Weights of a small transformer language model.
Size: width 192, 3 heads of 64, MLP 512 SwiGLU, 6.84M parameters.
Each number is 128 + 32 x the weight over its row's rms, rounded and kept within 0 to 255. Layers, rows and columns count from 0. The size above them is the row's rms in percent of the matrix's.

# layer 12 MLP up, 512x192, rms 0.196, rows 389-412, columns 0-95
size [101 102  95  95  98 102 101 100 105 104  96 100  92  99  99  97  93  96  94  91  97  90  99 102]
[[111 141 109 116 108  88 107 124  82 184 123 161 166 156 165  77 125 131 157 118 139 191 214  95 108 133 141 133  81  93  84 138 146 151 139 112 125 136 135 147  92 106 161 151 100 143 106 110 144 172  99 132 168 167 126 118 125 134 108 160  86 119 161 152 167 166 187 114 159 109 107 134  86 182 171  99  72 144 126 120 187 159  77  96 145  97  88 141  72 126 145 169 119 112  83  79]
 [147 126  60 149  84 115 140 154  39 122  89  86 120 109 122 104 119 138 137 100  85 149 148 171 140 144 117  86 191  86 125  64 173 124 150  95  95 174  48 143 100 132 151  78 164 156 101 138 151  79 134 180 128  98 151 123 122 121 130 172 186 138 152  73 138  67  40 178 107 100 173 107  58 115 162  95  68 125 178 143  99 160 187  86 120 104 152  84 137 124  86 158  66 139 134 120]
 [ 97 167 105  74 108 137 140 176 112 119 145 117 141 119 175 125  99 184 145 140 103 122 109 106 136  85 133  74  72  96  88 136 115  91 122 146 167 111  67 127  96 153 231 104 100 115 124 121 130 123 140  92  82  92 129 113 144 192 158 128 182 149 148  90 149 130 121 136  93 117 132 133 109  70 163 125 153  96 150 144 117 105 131 150 159 143 139 131 104  96 136 140 130  97 135  59]
 [ 95  95 153  78 142 175 136 131 113 100  14 133 174 189 153  96 183 124 172 146 173  48 171 113 110 121  90 157 111 135 104 215 122  89 156 135 182 163 134 164 116 143 193 103 166  94 127 101 121  90 104 118 163  93 104 105 107 128 222 162 179 148 105 155 110  74  65 158  56 128 132 153 107 118 112 143 112 114  78 138 159 113  80 160  93 159 161 119 165 133 170 121 118 153  79 115]
 [175 151 205  80 141 125 118  99 131 143 168  96 140 133 140 154 113 125 145  95 116 182  99 142  97 188 128 101 162 141  93 125 139 139  88 151 126 162 152 130 179 130  74 119  98 141  91 115  92 130 187  67 147 120 181 118 218 116 166 125 127 139  89  83 184 100 115 135 112 134 101 142 112 209 204 137 133 157 132 125 130 152 136 184 121 124 168 112 144 159 192 160 153  58 141 126]
 [160 117 100  55 139 157 124 118 144 118 126 112 119 118  70  94 182 167 162 132 119  94  99 142 121 115 102 121 138 145 123 109 113 131 142 104 125 130  52 136  79  87 128 176 107  91 103 186 114  96 141 160  80 156 157 120 125 129 134 105 103 138 107 131 209 106 108 171 121  83 145  91 168 107  83 120  82 103  82 174  85  97 117 146 106 190 125 146 149 159 202 154  96 118 136  86]
 [162 133  67 151 103 109  98 129 161  75 114 131  96 223 113 113  75 132 120 101 134 110 124 144  96 170 135 127 160 173 134  98 136 128 108 136 191 141 153 153 154 154 120  99 184 102 104 164 140 152 110 140 138 110 119 137 126 171 152 200 107  70 130 104 174  74 121 132 102 183 119 108 122 103 127 114  65 109 168 118 117 117 142 160 107 188 126  82 125  95 156 151 125 129 130 152]
 [125 166 115  86 143 121 194 140 138 153 179  84 105 116 109 106 120 158 121 109  86 155 126  72 134  80 142 141 138  95 142  78 138 149 190 154 108 107 111 206 184  78 196  88 110 118 134 136 104 150 163 113 156 151 149 124  50 116 168 170 120 111 146 181 102 144 191 126 128 141 146 106 151 143 125 160 121 144 127 113  78  86 140 151  88 133 152 118 158 119 134 101 134 114 143 110]
 [134 136 111 144 193 131 110  83 130 157  87 121 180 104 186 119 139 124 161  90 107 126 129 126 107 143 148 116  95 179  86 111 122 162  91  85  78 112 127 144 139 113 158 120  86 153 143 134 134 165 152 126 149 121 148 112 109 107 129 146 213 131 125  36 161 120  96 171 129  89 173 148 124 154 125 139 121 217 137 127 148 107  77 114 142 156  80 130 137 164 129 158 127 108 153 200]
 [117  95 131 130 108 131 168 129 119 152 126 175 173 197 125 100 161 106 145 208 160 175 170 133 135 136  40 116 143 136  83 168 162 111 109 133 124 155 135 108 174 114 143 132 143 197 137 143 162 110 130 134 106 165 134  98 179 140 100 150 100  97 137 134 132 129 136  88  74 148 154 179  64 147 111 183 119 100 158  91 128 129 130  90  86 171 100 108 174  66  90 178 158  79  68  97]
 [125 108 135 165  89 164 137 105  99 131  84 187 119  89 160  99 109 105 116 117 129 132  78 109 154 154 125 125 114  82 123 184  98 103 153 133 104 136 113 101  94  85  97 169  63 111 117 126 111 119 103 143 119 195  42 148 162 120  95  95  94 150 178 125 103  96 119  63 169  78 172 110 139  85 139 103  98 156 119 154 170  88 165 132 144 132 150 153 122  99 101 142 102  90 115 121]
 [110  96 106 108 158 152 185 123 148 183 112  85 157 131  67 147 198 104 138  72 129 139 158 160 154 145 136  91 141 139 109 126 127 163 118 145 117 126 150 117 161  82 145 125 148 157 201 168 194 166 168 114 166  78  92 164 139 118  76 115 109 129 156 131 184  95  79 127  57 139 169  90 117  84 172 140 128  92 119 130  71  96 117 109 113 148 100 158 121 131  88 156  96 170 112 125]
 [ 65  99  10 151 113 110  91 134 142 152 134 159  67  95  99 175 194 119 107 146 138 141 119 116 122 129 137 148 139 160 131 194 107 160 118  79  88 188 120 122 129 125  79  69 120 160  86 138 139 160 115 163 197 132 147 143 158 181  92 153 115 153 122 141  88 106 125 140 121  94 118 110 145 158 157 207 153  83 113 159 157 133 160 149 153 107 119 119 114 108  90 119 142  98 134 162]
 [ 88  92 130 145 179 116 129 132  88  94 102 164  80 126 154 138 101 155 115 107 126 135  97 163 107 100  95 122 149 120 116 152  97 112 186  62 206  74 106  83 159 159  71 152 103 113 148 155 128 126  48 143 125 154 130 114 179 135 116 123 102  88 131 129 145 137 128 140 160 139 137  90 109 161 139 104 138 121 120 199  91 130 194 125  85 129 118 113 162 145 159 153 120 134 122 126]
 [188 118  78 126 130 132 161 129 177 187 140 127 175 183 141 158 157 133 204 162 157 147 133 160 112 151 126 159  92 121  96 134 148 113  69 100 141  56 121 174 113 178  96  90 140  64 126 116 137 140 127 101  89 102 189 146 179 194 157 166  87 157 154 146 184 109 126 136 113 107 157 165 139 156 164  96 134 116 144 103 158 112 171 165 151 110 125 164 108 147 111 103 156  81 152 186]
 [ 95 138 129  92 170 129 151  97 168 141 124 195 129 171  69 133  77  62 118 169  98 123 136 155 149  62  67 163 152  96 129 115 115  72 151 189 118 113 102  80 125 174 168 138 114 185  63 119  98 124 139 164  96 139  86 124 180 168 124 138 142 119 172 122 139 124 156 179 132 103 131 205 116 161 124 170 167  69 179 114 160 129 138  88 105 114 138 108 127 157 140 109 151 133 118 156]
 [133 125 139 185 110  99 141 152 116 186 140 139 161 165 151 124 167  92 127 135 177 146 187 111 141 120 113 109  73 164 142 129 138 128 173 138  60 164 134 101  67 146 117  97 162  82 125 120  94 131 100 156 104 132 147 155 123 133 165  88 156 105 209 156 114 144 160 113 101 161 124 116 159 186 126 100 142 220 153 114 169 123 161  90 163  98 139  79 185  80 136  86 148  78 173 115]
 [127  78 175 136 142 102 155 154 105 101  81 149 131 101 159 164 184  76 135 143 102 126 151 150 147 122 159  84 101  88 152 151 110  77 123 160  88 121 153 100 161  86 169 142 145 127  71 170 124 146 142 171 140 110 108 148  72 165 162 167 114 161 133 144 120 170 135 123 125 121 111 133 137 118 124  94 131 129 101 129 129  99 139 184 146 170 126 186 132 154 156  91  59 152 128  84]
 [138 185 142 159 155 145 158 117 120 102 124 138  98 136 124  93 143 190  88 202 127 120 111  87 120 101  74 130 131 135 101  87 100 157 103 141 124  99 118 144 151  91 156 132 135 173 162 131 184  86 111 167 190 167 123 128 135  72 122  92 160 103  86 169 109 157 147  97 132 155 141 172 187  74 120 181 114 180 184 151  97  95  96 103 103 153 112 114 158  80 115 120 139 132 156 105]
 [112  96 206 135  92 115 170 153 198  98 137 156 144 136 114 156 134 119 111 138 132 108  53 143 187 158 141 133 176  81 159 145 124 119 104 173 152 168 146 117 136 135 113  77  65  97 138 135 153 170 179 112 132 180  96  86 193 142 171 167 168 156 132  79 100  83  89 107 161 124 130 108 141 122 101 169  85  99  86 139  94  99 111 102  89 151 200 102 117 153 165 167 125  81 121  94]
 [105 112 100  96 131 123 182 115 119 162 150 113  93 106 131 147 102 163 105  62 141 189 131 120 160  81 204 139 115 168  80 117 180 144 141 162 122 119  74 131  96 128  70 128 155 143 137 110 164 134 133 130  76 227 166 122 149 147 148  66 130 135 181 143 135 109  96  99 201 160 123  96 172 150 149 192 139  90 124 154  87 136 132  98 139 114 158 130 106 123 142 116 155 106  82 145]
 [183 105 200  92  85 137 115  85  76 171 178 105 106 129 104 139 134  64 140  73  77 148 115 111 132 188 156 115 159 136  99 164  95 141 166 168 164 143 136  91  76  90 145 106  96  97 102 121 115 128 110 126  70 164 101 129 120  75 134  94 104 112 182 106  87 157 153 198 103 121 155 143 116 155 136 152 137 139 131 140 142 193 126 106  52 219 124 110 127 136  89 115 108 162 173 145]
 [150 145  86 125 191 117 150 215 128 112 168  72 210 139 109 120 112  60   3 126 147 146 131 108 100 131 183 152 173 176 119 116 117 104  94 130 164  59 109 150 153 141 124 143 165 165 101 115 114 102 133 146  73 135  86  94 134 130 163  74  73 107 107  94 123 175 164 162 105 143 109 164  97 153 101 106 159 165  88 157 129 107 160 101  97 119 132 150 106 121  93 112  77 135 133 100]
 [ 64  75  93 128 155 118 174 117 146 126  93 154 213 145 119  44 192 145 163 131 185  86 222 141 140 112 102 145 168  45 149 113 142 142 130 140 115 178 130 157 181 102 139 144  89 125 133 124 141 103 163 134 109 200 175 143 111 181 120  87 134 158 145 133 110 202 103 100 164 158 101 122 102 159 129 151 186 102 134 135 131 139 169 167 100 136 171 116 147  88 147 138  90 153 109 190]]
# layer 12 MLP down (transposed), 512x192, rms 0.186, rows 389-412, columns 0-95
size [101  99 104 102  98  97 100  94 105 109 102  99 100  97 102  93  99 101 103  97 105  92 105 105]
[[ 79  68 128 149 123  90 139 155  53  94 136 121 151 112 168 139  93 161 103 145 160 186  60 113 111 132 160  62 152 167 182 117 175 145 134 137 147 140 150 132 124 166 121 199 122 141 131 110 147 128 149  86 172  97 183 119 101 117 139 134 178 161 105 111 156 179 146 129 182  87 154  82 125 122  92 118  71 154 138 144 130  75 122 137 142  85 131  95 149 117 145  95 120 101 121 135]
 [141  81  97 147 132 143 167 211  80  62 125 127 129 134 170 132 111 116 125 130 149 158 152 138  84 114 112 164 148  54 154 119 135  73 123 122 158 142 143 147 149 143  94 145 102 141 144 128 145 143 154 115 143 176 131  97  89 128 161 131 122 121 101 190 157  51 138 160 133 103 187 107 139 141  70  97 104 132 108  88 105 150 177 106 106 112 137 121  64 193 133 154 100 166 206 109]
 [119 157 164 110 166 118 146 106 104 125 105 122 113 119  74 137 156 148 155 141 139 110 131 125 196 130 150 117 152 167 139 157  95  94 135 152 163  83  51 127 167 118 129 214 173 103 140 117 191 144 121 173 116 143 169 165 126 108 151 154  79 143 161 144  79 110 180 136 123 106 184 119 152  94 113 134 176  98 103 140  78 130 139 104 144 136  90  85 115 110 161 194 162 114 154 177]
 [142 121 119 170 120 125  53 156 106 129 190 136 103  66 159 150 145 135  96 114 112 181 100 108 124 133 112 108  63 103 148  84 135 161  74 149  91 116 106 115 178  85 155 196 200 163 110 134 147 113 100 181 102 153 118 151  96 152 127 156 138 127  74  57  92 170 124 136 176 129 129 122 201 133 160  90 169 109 144 166 157 155 137 117 101 128 146 138  96 159 119  89 161 138 170 123]
 [102  99 255 150 149 104 117 161 255 193 127 140  84 112 100 130  89 119 119 174 136 153 117 133 160 142  91 128 106 149 110 186 113  77 147 139 145  62  77 142 127 152 166 140 161 139 117 109 140 148 168 146 111 120 131 127 151 136 133 121 141 126 138 162 153 105 134 161 118 101 156 110 108  77 191  80 107  98 147 177 146 174 139 159 162 130 108 137 133 167 132 105 143 165 150 150]
 [121 178 145 162  75  98 118 167 157  79  18  75 122 124  92  92 139  76 157  54  99 164 114 158 133  98 140  63 121 108 145 108 139 142 142 144 144  78 169 150 138 147  97  92 124 126 154 144  79 192 144 122 136 100 107  67 135 120 128  94 122  80 169  85 120 185 155 143  75 113 105  88 116  32  92 167 111 155 103 117 120 128 147 108 165 107 149 197 168 142 162 128  52 112 182 171]
 [148 102 195  82  89 100 144 157 194 145 157 105 140 118 161 140 125 122 172 146  99 119 121 169 177 120 147 186 157 156 142 116 181  82 136 110 144 167 126  67 132 138 183 169 121 117 171 135  94 114 170  55 159 144 151 121 146 161 113 129 129 136 116 113  90 106 136 123 138 143 159 110 131  89 103 128 109 154 118  92 110 193 153 160 119  98 140 117  84 125  67 117  75 114 135  98]
 [134 160  94  71 148  83 116  71  64 126 137 140 103 108 107 150 131 127 140 141 144 143 107 120  97 106  83 148 109  98 155 155 117 127 148 143 126 137 159  96  88 135 163 118 166 163 159 102 147  67  95 168 111 139  69 110 199 119  99 182 122 139 153 147 146  98  83  90 130 109 126 190 168  84 134 111 133  92 170 147 136 176 146 133 116 128  98 169  77 111 108 157 123 127 118 126]
 [135 156 162 113 132 142 139 175  90 102 124 165 149 188  96 107 109 155 136 125 150 152 120 157 144 116  98 140  82  84 112 151 111  74 107 162 148 118 122 176  74 160 138 101 182 171 106 124  88 159 163  88 166 118 129  92 115 179 128 144 127 172  89  99  40 135 177 101  87  73 107  31 179  78 131 128 220 171 137  81  89 103 113 153 160  65 107 128 102 131 170 145 144 100  98 120]
 [138 149  64 141  90 158 142 126  87 153 146 105  72 183 100 155  94 114  99  67 118  89  73 132 129 159 108 147  93 165 124 168 130 106 180  93 226  88 156 115 180 113 138 113 139  94 166 155  70 108 118 116 153  97 154  90 171 141 126  93  77 153 113 139 140 123 121 145 103  98 198 129 113 118 102 138 113  93 117 110 113 143 127 103 174 139 117 127  56 156 177 110 106 120 139 114]
 [134 149 130 110 203 116 185 175 163 179 128 120 133 123 153 149  89 193  85  93 182 123 174 124 121  98 130 126 131  98 135  78 152 115 189 134  96  94 151 147 196 128 107  92 166 117 120 145 159 110 180 152 138 120  98  99 170 109 162 220 106  77  86 134 175 127 158 106 102 160 122  75 142 130 111 165 111 124 137  73 129 100 127 144 144 134 122 124 132 105 124 167 129 109 110  79]
 [173 177 176 171 157 127 161  69 104  50 136 132  96 106 173 124 178 160  94 147 137 121 144 125 148 146 108 139 132 135 162  88  91 101  74 187 159 138 118 108  85 183 104  96 102 116 118  94 106 135 152  96 183 187 125 168 108 136 121 117 162 133  99 159 146 141 100  55 156 164  69  98 169 181  95 117  70 138 116 134 130 112 138 147 226 127  83 149 155 120 152  95 163 131  89 191]
 [163  87  67  86 159 162 130 109 139  93 158 142 120 130 102 107  97  70 159 158 128 122 175  84 150 164 146 121 143 214  83 110 104 105 160 132 110 106 103 159 129 135 115 213 155  72 103 110 145 149  82 187  88 181 119 127 137 121  61  92 117 153 158 152 130  56 155 185 104 133 141  92 159 123  98 108 111  99 196 175 110  65 140 169  91 161 151 136 122 148 136 136 144 149 136 149]
 [186 177 104 109 174 126 159 113 189 131  96 132 133 123  88  99 147 155 138 155 147 128 111 127 177 108 194 157 141  79 199 156 118 164 110  91  87 119 127 149 120 167 165 147 152  66 110 167 184 117 109 173  94 162 145  98 156  99 161 178 126 198 129 144 141 149 154 129 107 121 162 127  95 166  84 108 133  93  94  35 145 100 127 136 161 145 100 122 132 112  78  72 117 121  97 164]
 [169 140  51 139 111 186 106 120 172 142  97 138 123 131 129 123 163 173  71 150 116 163 164 105 126 166 118 165 110 108 193 137 136 115 143 139 130 106 128  74  80 115  99 137  98 132 135 134  85 104 115  87 131 134 169 173  86 127 170 146 169 149 186 109 121 124 197 125 120  90 116 100 188 106 107 121 130  99 151 100 119 113 113  99  92 151 126 137 145  96 119 220 187 131 195 140]
 [129 149 133 112 192 124 126 141 113  94 127 142 113 130 111 141  83 134 137 137  79 138  80 126 150 119 145 166 188 216 139  98 108 129 109 139 165 180  89 133 103 156  84 116 126 165 120 154 189 106 187 154 128 132 161  99  41 111  99 182 149 120 112 120 177 174 153 155 138 156 143  78  84 155  86 122 127  89  99 135 148 131 113 141 147 190  78 117  88 108  93 168 143 107 120 147]
 [114 157 127 117 160  76 163 100  98  95 122 187 117 101 100 129 101 111 128  94  74  77 161 145 127 131 115 167 144  59  96  51 154  38  97 127 127 160 148 117 117 102  98  84 143 219 143  99 172 103 122 121 121 130 129 131 128 184 136 118 142 135 143  65 131 145 112 118  71 175 152 156 146 122 154 125 115 168 142  85 139 127 128 103 122 121 183 135 109 117  90 105 110 152 116 132]
 [133 126 197 158 120  51 118 172  94 110 112 163 102 170 143 100 185 129 135 152 108  98 143  81 139 144 136 144 114 139 111 141 117 155 131 138 109 109 123 144  55 136 174 118 138 114 108  84 143 130 100 114 143 140 171 130 149 107 179 179 162 126 101  80 158 125  81 139 147 111 194 166 115 122 144 155 116 199 136 151 104 119 105  84 189 164 163 139  82  82 115 139  89  76 133 126]
 [139  93 102 156 154 150 102 137  68 124 167 122 126 150 107 153 126 150  93 145 127 140 186 114  55 113 157 119 107 134 132  10  93 143  46 140 140 158 111 131 113 135 156 155 154 162 106 104 134 102 119 138 126 120 159 133 174 169 141 154 128 177 165 163 150  70 150  97 136  83  95  57 117 122 128  69 163 144 126 134  80 125 119 153 174 120 104 144 123 153 124 151 138 129 169 119]
 [139  93 141 101 144 129 151  98  74 144 127 135 174 167 157  96 148 105 160 138 111 123 159 171 153 105  48 189 117 123 142 124 132 168 107 180 146 126  95 131 142 162 154  69 113 160 130 114  57 123 176 172 208  94 127 160 129 168  72 128 147  66 148 150 167 120 116 134  66 103 117 152 124 146 150 106  72 107 175 174 143 105 191 159 146 129 128 100 108 149 169  92 180 166  75 139]
 [123 151 121 105 137 137  94 138 175 111 153 122  80 158 118 145 141 167 133  82 106  79 111 184 126 182 159 165  82 204  94 118 191 202  99 150 138 139 117 156 160 108  77 171 139 196 144 121 190 145  96  87 111 153 162 109 131 124 135 114 118 112 129 110 160 115 166 131 152 138 132 144 217 115  64 154 107 137 111 150  82 120 180 165 147 133 156 118  57 131 126 121 105 149 123 142]
 [144 120 255 174  74 126 160 100  50 109 159 120  86 184 116  97 156 151 181 138  92 168 147 104 121 132 109 169 112 150 110 193 145  94 143 104  82 183 133 128 138 103 129 122 126 127 159 212 162 113 122 157 148  57 144 135  97 102 140 143 167 117  79 162 149 155 142 139 146 151 147  91 120 125  97 151 112  79 100 100  93 122 150 158 202 153 151 136 130 142 107 118 146 137 101 157]
 [152 120 122 203 134 130 117 141 164  85 116 112 125 180  91 163 140 135 166 107 157 151 145 145 106 119  99  86 105 117 121 145 156 115 134  52  97  95 153 121 138  93 152 103 167 118 132 101 132 120 149 119 126 123 152 144  91 168 152 104  94 137  72 113 107 179 113 203 126 117 108 107 134 174 167  41 138  87 108  78  82 129 142 150 147 112 154 145  87 135 168 111 121 123 118 116]
 [ 71 116 126 140 103  83 137  87 196 144 150 149 141 158 106 158 102 112 110 145 184 132 158  94 145 168 167 128 127 117  95 106  70 121 173 161 108 133 119  71 157 142 149 122 138 159  59  84 134 148 118 102  98 123 117 134 197 156 108  74 149 118 125 155 169 168  81 142 159  76 148 150 208 123 102 146 119 110  87 167  99 112 163 143 120 132 126  96  56  95 114 107 165 142 182  98]]
# layer 12 MLP gate, 512x192, rms 0.188, rows 390-413, columns 0-95
size [ 97  97 100  97 104  98  95 107 109  96  99  94 102  99 101 100 102  96  94  99  93  94 101 100]
[[ 66  98  81 174 128 176 170 146  71 128  93 118 162 128 145 151 148 185 142 176 176 148 121 105 187 124 116 109 118 149 196 134 132 160 112 118 153 123 192 140 148 129 154 133 121  97 112  91 165 129 125 126  92 116 113  89 130 118 138  98 180 127 114 125 161 120 140 114 152 101  67 121 146 131 122 148 118 119 112 118 188 168  67  62 119 126 121 103 162 151 134 174 171  87 118 185]
 [117  76  97 139 167  55 122 156 130  81 108  97 134 162 153 136 150 109 108 101 147  71 176 167  70 147 181  98 101 112 149 115 182 119  82 131  79 185 137 109 123 138  47  91 127 143 133 138  96 112 154 148 136 223 102 123  88 122 119 139 110 147 117 139 124  62 145 127 198 123 165 103 135 134  86 112 147 162 122 168  64 147  84 109 157 184 140  98  74 112  93  98 122 178 148 150]
 [129 175 101  86 108 211  97 115 132 120 179 151 155 135 135 130 149 134  77 100  81 135 134 121 108  65 124 127 135  90 156  37 141 132  99 196  88  86 146 189 147  71 134 154  79 140 111 149 144 158 106 111 147  95  91 132  86 145 117 139 153 130 133  81 156  89 134  82 157 100  89 104 196  78 121 149 138 200 162 122 168 137 149 171  98 109 167 158  86 118  93 109 167 126 128 122]
 [192  49 127 185 141 152 117 199 177 187 133 125 145 114  97 164 120 156 135  96 113 137 105  86 124 149  57 131 171 131 183 138 143  94  75 125 127 136 160 153 114 127 101 139 138 124  84  84  68  93 124 149 117 140 115 118 163 123  94 126 133 113 139 165 176 146 104 109 155 151 108 120 164 143 128 152 100 152 149 162 110 111  87 201 164 154 144  68 112 106  99 140 151 122  91 117]
 [105 104 119 173 129 146 133 156  83 148 103 114 112 119 150 128 116 125 115  92 156 126 101 136 186 127  98 170  85 168 100 185 102 152 131 114  96  89 110  88 145 169  80 133 132 163 108 135 101 197 207 192  88 106  98 115 120 151 126 155 111  73 102 147 127 178 140 200 128 104 152 113 118  87 109 164 108  98 100 165 143  91 117  95 192  89  85 128 137  79  89  81  65 134  76 142]
 [110 168 148  94 158 154 196 130  87 138 169 136  87 111 101 127  91 145 129  69 120  67 127 148 126 156 146 102  92 113  76 187 127 146 147 130 135 110 140 143 116  88 107 170 183 173 119 186 149 185  67 106 101 114  78 124 182 184 145 130 132 147 124 127  82 138 150 175 115  82  98 210 132 149 156 136 133 132 169 135 111  95 147 127 122 146 171  93 103 145 111 107 112  92 103 136]
 [ 99  97 140  84  96  84  85  77 149 110 116 113 100  87  75  95 192 132 123  93 122 147 118 108 122  42 123 136 139 102  87 121 194 134 103 166 112 133 127 117 111 143 139  91 107 120 163 142 137  80 107 139 111 103  98  59 235 104 168 112 148 160 140 156 134 154 105 169 143  54 140 125 193  71  94 117 135 149 127 132 158 139  67 138 163 141 144 111 153 135 176 130 129  83 103 148]
 [115 102 100 128 180 142 128 109 128  71 140  88 211 141 134 151  76 196 118 165 153  68 147 101 181 185 133 121 126 144  86 109 112 130 159 121 136 133  94 180 113  99 121 150  78 192  68 126 107 123 136 142 106 228 100 121  92  75 187 151 131 128 114 124 168  94 119 129 135 169 108  66 150  85 180 185  79 118  79 169  86 110 105 126 148 138  72 136 184 139 137  68 104  84 181 119]
 [132  53 109 148 131  78 124 139  95 167 116  93 136  91 133 160 190 146 136 182 129 185 139 168  65 121  69  95 122 176 117 126 176 118 214 107 121 152  95 115 144  86 120  80 139 151 134 113 156 126 149  74 103 173  98 115 145 169 169 105 188 129 127 172 100 135 173  71 130 128 146 154 177 108 140 129 167  99 138  97 110  82 117 123 102 143  55 114 174 138 138 126 113  98  83 158]
 [129 135 184 118  93 157 111 130 149 189 170 104 153 109 161  95 107 117 105 143 138  81 109 123 102 112 148 165  78 125  89 134  96 156 109 177 177 114 167 165 175 109 112 110 130 131 188  82 126 136 138 115 114 164  59 121 118 117 105 155  93 106 123 105  76 181 105 104  41 153 110 128 124  74 100  87  78 152 146 115 136 147  91 165 136  78 124 105  97 208  73 157 125  66 145 140]
 [ 37 179 171  68 109  95 125  53  98  96 146 111 134 162 142 103  74 104 158  97 112 203  93 111  88 187  95 110 189 168 175 174  81 112  68 121 138 149  99 130  86 117 116 140 107 180  79 183  86 137 167 140 141 101 118 189  97 150 116 126  94 106 124 123  99  98  80  99 149 193 139 132  90 174 102 119 111 113 108 125 159 155 218 139 138 123  93 146 112 151  75 163 166 152  51 133]
 [203 124 126  81 167  76 161  87 124 120 167  45 147 133 121  67  93 108 137  80 133  81 134 147 139 170 163 101 101 112  70 157 124 170  94 158 189 104 113 105 142 165 104 157 145 102 157  82 139 113  90  78  79 183 132 121 129 201 118 122 180 101 160 134 146 139 127 147 123 150 156 121  77  85  87 109 114 148 122 151 156 129 130 145  95 125 133  73 104 148 212 139 116  73  79 149]
 [117 139  56 120 118 174 122 132 115 129 101 125  83 140 100 130  77  86 124 142 133 113 136  89  50 126 109 103 159 142  90 113 116 113 136  54 108 145  91 131  68 151 134  75 143 147 171  95 101 106 108  58 139  93  83  99 147  53  65 140 184 178 171 139  82 159 147  88 138 142 161  85  93 120 158 145 132 117  82 154 142 159  87 123 146  90 127  80 156 140 129 182  82 152 136 139]
 [144 116 208 145  81 153  26 155  92  85  93 110 136 158 111 169 179 125 167 139 103 145 122  71 116 105 153 109 139 137 125 140 113 115 104 158 116 162 145 180 161 146  90 118 119 108  87 160 126 110 179 138  87 150 213 124 114 165 166 127 154 167 176  44 115 150 147 111 166 142 165  77 132  98 126 121 179 132 126 111 137  84  93 121 156 118  83  86 138  80 119 129 107 137 126  96]
 [122 150  72 123 141 240 120 172 126 146 146 244 104 135 176 125 150 104 177 133  96 171 136 168 128  88 176 140 155 125 121 194 141 106 100 135 149 167 134  96  67  99 140 107  95 148 143 199  96 129 134 112 152 144 121 153 120  85 135 142 146  77 160 122 107  94 121 116 101  99 143 122 112 168  65 138 114 171  95 149 109 148  97 111  83 125 121 167 151 130 147 100  98 131 231 113]
 [164 179 141 109 105  93 114 168  90 118 160 107 123 127 138  82 142 128  83 138 119 133  69 101 161 149 126 112  95  93 116 103 142 153 124 158 116 159 118 119 120 141 123 102 197 166  96 191 121 137 105 165 104 100 166 127 111 128 119 163 154 116 139 144  92 118 167 199  95 174 120 162 102 118 155 149 160  50 140  85 107 144  65  80 154 103 109  65 125 122 157 100 111 133 156 111]
 [127 110 130 100 106 140 156 114 149 161 151 111 178 132  92  73 160 139 128 168  83 152 185 188 139 117 176 131 147 158  92  57  89  95  93 152 174  97 138 122  92 146 141 175 158 161 139 120  82 145 111 129 120 102 111  97 132 174 140  84  85 122 198 110  96 152 137 133 106 165 109 115 146  70 147 100  88 103  82  99 108 125  68 172 124 111 132 126 119 161 106 127  60 113 139  87]
 [118  84 133  65 108  73 124 144 131 154 159 149 176 103  96 155 130  74 169 105 100 117 192 166 148 137 133  85 180 107 168 160 128 117 109 164 130 168 141  89 144 174 134 142 119 102 106 194  42 148  82 131  83  66 161 162 162 120 146 226 134  97 129 156 137 121  45 166 153 102 146  75 140 133 136  93 167 117  42 157 121 157 175  77 118 150 117 124  98 181 153  99 157 116 115  99]
 [156 113 141  80 135 146 118 112 134 151 144 171 106 108 124 139 184 107  99 155 192 100  86 124 116  77 136 184 114 119 179 220  88 162 110 147 124  86  91 158 142  79 128 127 124 127 143 146 104 161 130 114 133 140 105  90 107 135  79 156 154 160 144 121 109 137 128 127 118 119  85 135  91 122 101  94 144 111 105 144 118 106 169 135  97 131 151  66 147 168 127 155 133 116 143  66]
 [108 163 111  66 128 110 166  75 124  97 137 161 150 119 151  97  98  87 116  85 110  83  90 114 148 150 111 124 121 171 103 100 179 150  91 140 147 134 124 174 133 114 133 123 201  75 160 117 147  96 143 122 163 158 171 170 164 181 124 132 109 133 157 124 166 141 177 101 185 148 208  99 111 148 168 108 120 124 156 160 139 152 144 134 144 110 117 134 147 146 105 179 128 120  96 117]
 [149  94 175 105 116 117 170 150  81 173 187 191 129 121 100 130 157  98 108  70 152 121 106  60 157 112 106 150 181 121 152  82 106 151 119 149 154 189 121 114 131 135 153 147 119 142 120 119 104 112 136 228  90 177 161  63 157 115 137 103 120 154 103 107 100 119 152 182 104 107 101 161  65 137 147 165 104 145 132 140 181 145  76 170  85 144 108 113 103 134 109 131 145  66 156  92]
 [ 84 121  86 153  82 102 129 168 154 107 123 125  97 119 106 108 189 161  90 166  83 157 133 128 118 122 107 130  62 156 129 113 113 159 119 111 132 144 143 132 114 138 120 116 115 136 101  68 155  89 119 112  99 114 172  75 159  75 132 132 140 113  96 113 102  97  74 164 115  94 103 150 145 107  96  89  96 147 114 207 122 130 134 134  98  90 167  81  81  92 123 171 132  78  48 111]
 [114  94 136 148 142 146 124 122 125 134 158 119  53 123 133 133 130  98  57 111 127 131 130 181 196 173 118 136 187 167  77  82 166 144 182 122  96 176 116 131  25  85 128 116  74  63  57 111 135 132 145 123 156 161  92 130 134 169 135 135 116 150 139 162 162 148 117 131  76 150 151 110 143  68  93 191 119 166 132 154 133 124 126 168 154  89  82 108 104 112 178 204 132 112 123  66]
 [111  98 156 153 105 103 112 177  12 144 156 115 103 112 186 146 128 150 141  98 159 152 146 150 129 188 100 146 123  69  61 141 107  91 127 159 116 150 143 140  97 130 123 173 109  96 138 125 123 151 161 116 153 133 121 131  65 141 119  94 105 154  56  99 155  90 132 122  99 122 159 109 111  90 161 165 117  82 116 133  95 128 121 184 187 116 115 137 134  52 118  79 168 121 154  64]]